{
  "d_model": 384,
  "n_kv_head": 3,
  "head_dim": 64,
  "rope_fraction": 0.5,
  "init": "uniform",
  "init_std_down": 0.00735,
  "doc_mask": true,
  "dataset": "wikipedia_en"
}
Each number is 500 + 50 x the weight over its row's rms, rounded and kept within 0 to 999. Layers, rows and columns count from 0. Numbers have three digits each. The size before them is the row's rms in percent of the matrix's.

# up: layer 2 MLP up, 1152x384, rms 0.226, rows 505-524, columns 128-191
# down: layer 2 MLP down (transposed), 1152x384, rms 0.136, rows 505-524, columns 128-191
up505 096:425414437541478602519477578489515445476527505504574473535413433470453483481482483533492582523519518566547390572537526414555536577458452472445470481419524571540532514538540478491472587502513502
down505 098:514469438409422570451507424513479495512481565602542445425516409505498512524535515489450493568545475582560435415525540472502593539494559431488492568337451433468549475512515471458555548515422443
up506 098:551486562538577471493463496504517508485498427573458492429529476574581463531393577483523494467462534458494546438487495604467530486514541494587520537523519473439463529447403518531590558544491462
down506 102:455455521505473501450450470516529484463567568396503523494544485488504476546411513488521580405486383519546478513569473504347446498492480495496442504602512464429553486531494589544548440542476506
up507 092:433472437458534580639524458467386530496437497508529502522539468489543525452502536491387443517481482428494507563480479532519530541450615443404511528418463476404467514646491534505522483451526505
down507 097:505502487580549469560472483493566515430495543566602539491520493522627530529591456509509578332502433471495455533440427521474437495527491499455392502519501527510549489484516418489539529451515487
up508 096:342565428517513456458450527515435527493555477498432480431393461532551496475514442568532434484466490607470547479473528528563445436450561424490533542546481445514545576398438521488537470460442583
down508 098:494546556482489441507571541451466438475441423567519551520556603447597579396413427547495526546463523494542433488503455505541456425525443521535484616511590494486493511463486524358441561475469589
up509 109:483498567594501513439492476539514503520403533574455530420506502553567499528518557511539511454473502460466526491475462491501450480511575438425455552513571522564516507411546461457562487468445535
down509 114:489575558497562518440488447495562489498509547534485539484386554584536442484506511508539443463512570490454530474450518451453507502490480527525470491543467481539571514442560448396533519502517515
up510 106:496497578499488507620610553468502417491569488499508454567493443489458499531563471487538591475478456548551446497501484440445493495434574493474509533470518432526568546496520535488563441540524478
down510 104:532527494441526481571481556460552404420507494439568505497528518512512566507530484532464601454581394538490599574585511467545470455455411580478524554495599495483501539439492473555476486473556457
up511 099:525505517525467531494595551466521448408461457577462499519467533472553470461574482594528531486515504570582513578352536464531591443633496430541509441564554570473524460476497520355496501475464377
down511 097:580552535523497520446422530516518395557561465439557509445504465475432474507530495557495492540512549462492531487471511433415501451437414614519589434460585606483504454352457461547477512457481451
up512 095:492507573469588427559508572551494524474536516454529554445447524465432526450448490509492471490438522474565575437478450547568500454481462428521470518484586562525463423576521497451494543472507455
down512 096:455526615486496387507504491419551493541483516605482521500456501549462434497450643514476461505452423512613513485565539543562410494480483423496461452532445517526498431522563527540471458538488454
up513 098:454501404468441503528511558586465494420461472510396536415494531539494445548441506500520553548415535535499491597497449533555488584469429593563483586482560555487558468556494523554578550463529534
down513 095:486470470474480440469473528476459577461475474378622470510506540553374510516490460480572510509489453589443452513442510455505452431514453454546425523475526564546531515490503582480491470382611468
up514 110:524389519555575527516581411560495472535478400455387482517478477401514563462483476405538449522438526400538485446512500501578500528380463472569493522470547509479503529415515521565435442480510443
down514 121:588505559459502518416458418447535549528380466511504446504466588528413524422491503574505389472584482500499544500550495561505560516602481461496525538502549510539495536427428530473429571572516439
up515 097:427491550462533623441525507437533540499558460469474479596478514428585554519459467505558451475566497520535520416549419444450496421551568494498522502508474443518340517548487506550477447491614464
down515 095:569583501575486525442509422520524497573482553480513512584554493525473464519529568517472544511502515441536479441435495472444404519433527535512500492516454475384432490480592493449508488590553570
up516 091:500493545460522481476470497541528463491450502506542583587541452451470496609526513440492504586524465501452397464484515618482525451450475452523498504567513574430409545585543514546497542588491522
down516 096:516438513542420487530510508480421536454467445461389476485444533508586504538479484476395421483467461477495463527416481542509482578446494444493554494466516556528431514428546613520414595582422529
up517 112:439458516546467453383498551532422463565602616405456581551528554467505519524454583523419458438391540507523427496544471538512613488526472590554459516497503425448553566499514478483498589433499447
down517 101:547561461549454567584539516470570475517502441513516548392534513589551458445526541580574466548453448491541447459516486444530438462566530481460494411524510511540509502423559484439485457568529550
up518 089:483493548485378555547534483598506447452450434440482428582487475526539535467422451506532490565583499440506575528548461443486457419458573543421522514523520450523513480475510469542422406484494529
down518 090:530508493507548560425561395540533576546443486483582462498601531456479447537465512517605504479532458523452463489577565484480522593487439493364519422603505489558480507481499515485637478473503465
up519 095:567530602549534449569490493427446415475547564509555516422459469523487559545567589512538467547550548475526522424591475517528475463598469514540483535516393472478453482444556506501413555543516481
down519 095:446495487440505518456512454437574501536458607447445513506453454515524472518515544537561543485467477429479368440657410519469482508565504490467487494525500542479474565524427476516489436353653485
up520 090:524513503435458452503479518609510545485460486421500578584452412449574509481558447537621504447514514605405519510551445485447429469577561496488417516482425437507460488461483400460496563418446589
down520 090:480449530481590426473547490434441443500417563486540412460552465434479450493559523511525513470582381511535486442442525428495361560578461570473476617402503530553495512518531456480597498577453530
up521 106:423470517491532509571515497474410525542491474493549472509512407559544447568488462499455580427484469532533433482422506509539479605509494540573610498617507478536484604531589524512456449474403368
down521 108:520461434536512523427496533398379487402506487383543504479578488452533399467465483530512554510402436518527490404451435581563528475587584462531540543479471508542480599558611508622466481486435531
up522 099:446576473453503544526519514549571524477448463464430488538470433496487522453493534486484469496631519518414493464539525483542484550564470430474465451487517497481429538548458438522428470574442362
down522 102:464491466616541488495453580509459617476469532549554505488558530477479551505446535443474531542483500500511449435492549466530395561579485476360475460548531656558513591554343505450478522557501531
up523 107:487368507491481533542465485479449438575413474492423423510496538521512549528476466553551506560433435536577537519569573576518536470496462426546500536474577503518488599546562368448520499517462501
down523 103:440524517448531494421474546449456436480492483508598493544498584496464419465476463476572464626476506476500446484489495411501580428430489565537538507532362503530475402458576531472453490444504542
up524 097:523495446608519495550460461571491523506477592502557472476519543480476507553469492443521485546585395545461516523584547531440517517566472510504444512451529533491582514569461461432521544582435510
down524 095:459547515469477459493590490503516476527510509432516491415545447560541562594582501539538598437497469491494492407480501468540510444483569448487567468455462475457551612472510592435505510540537518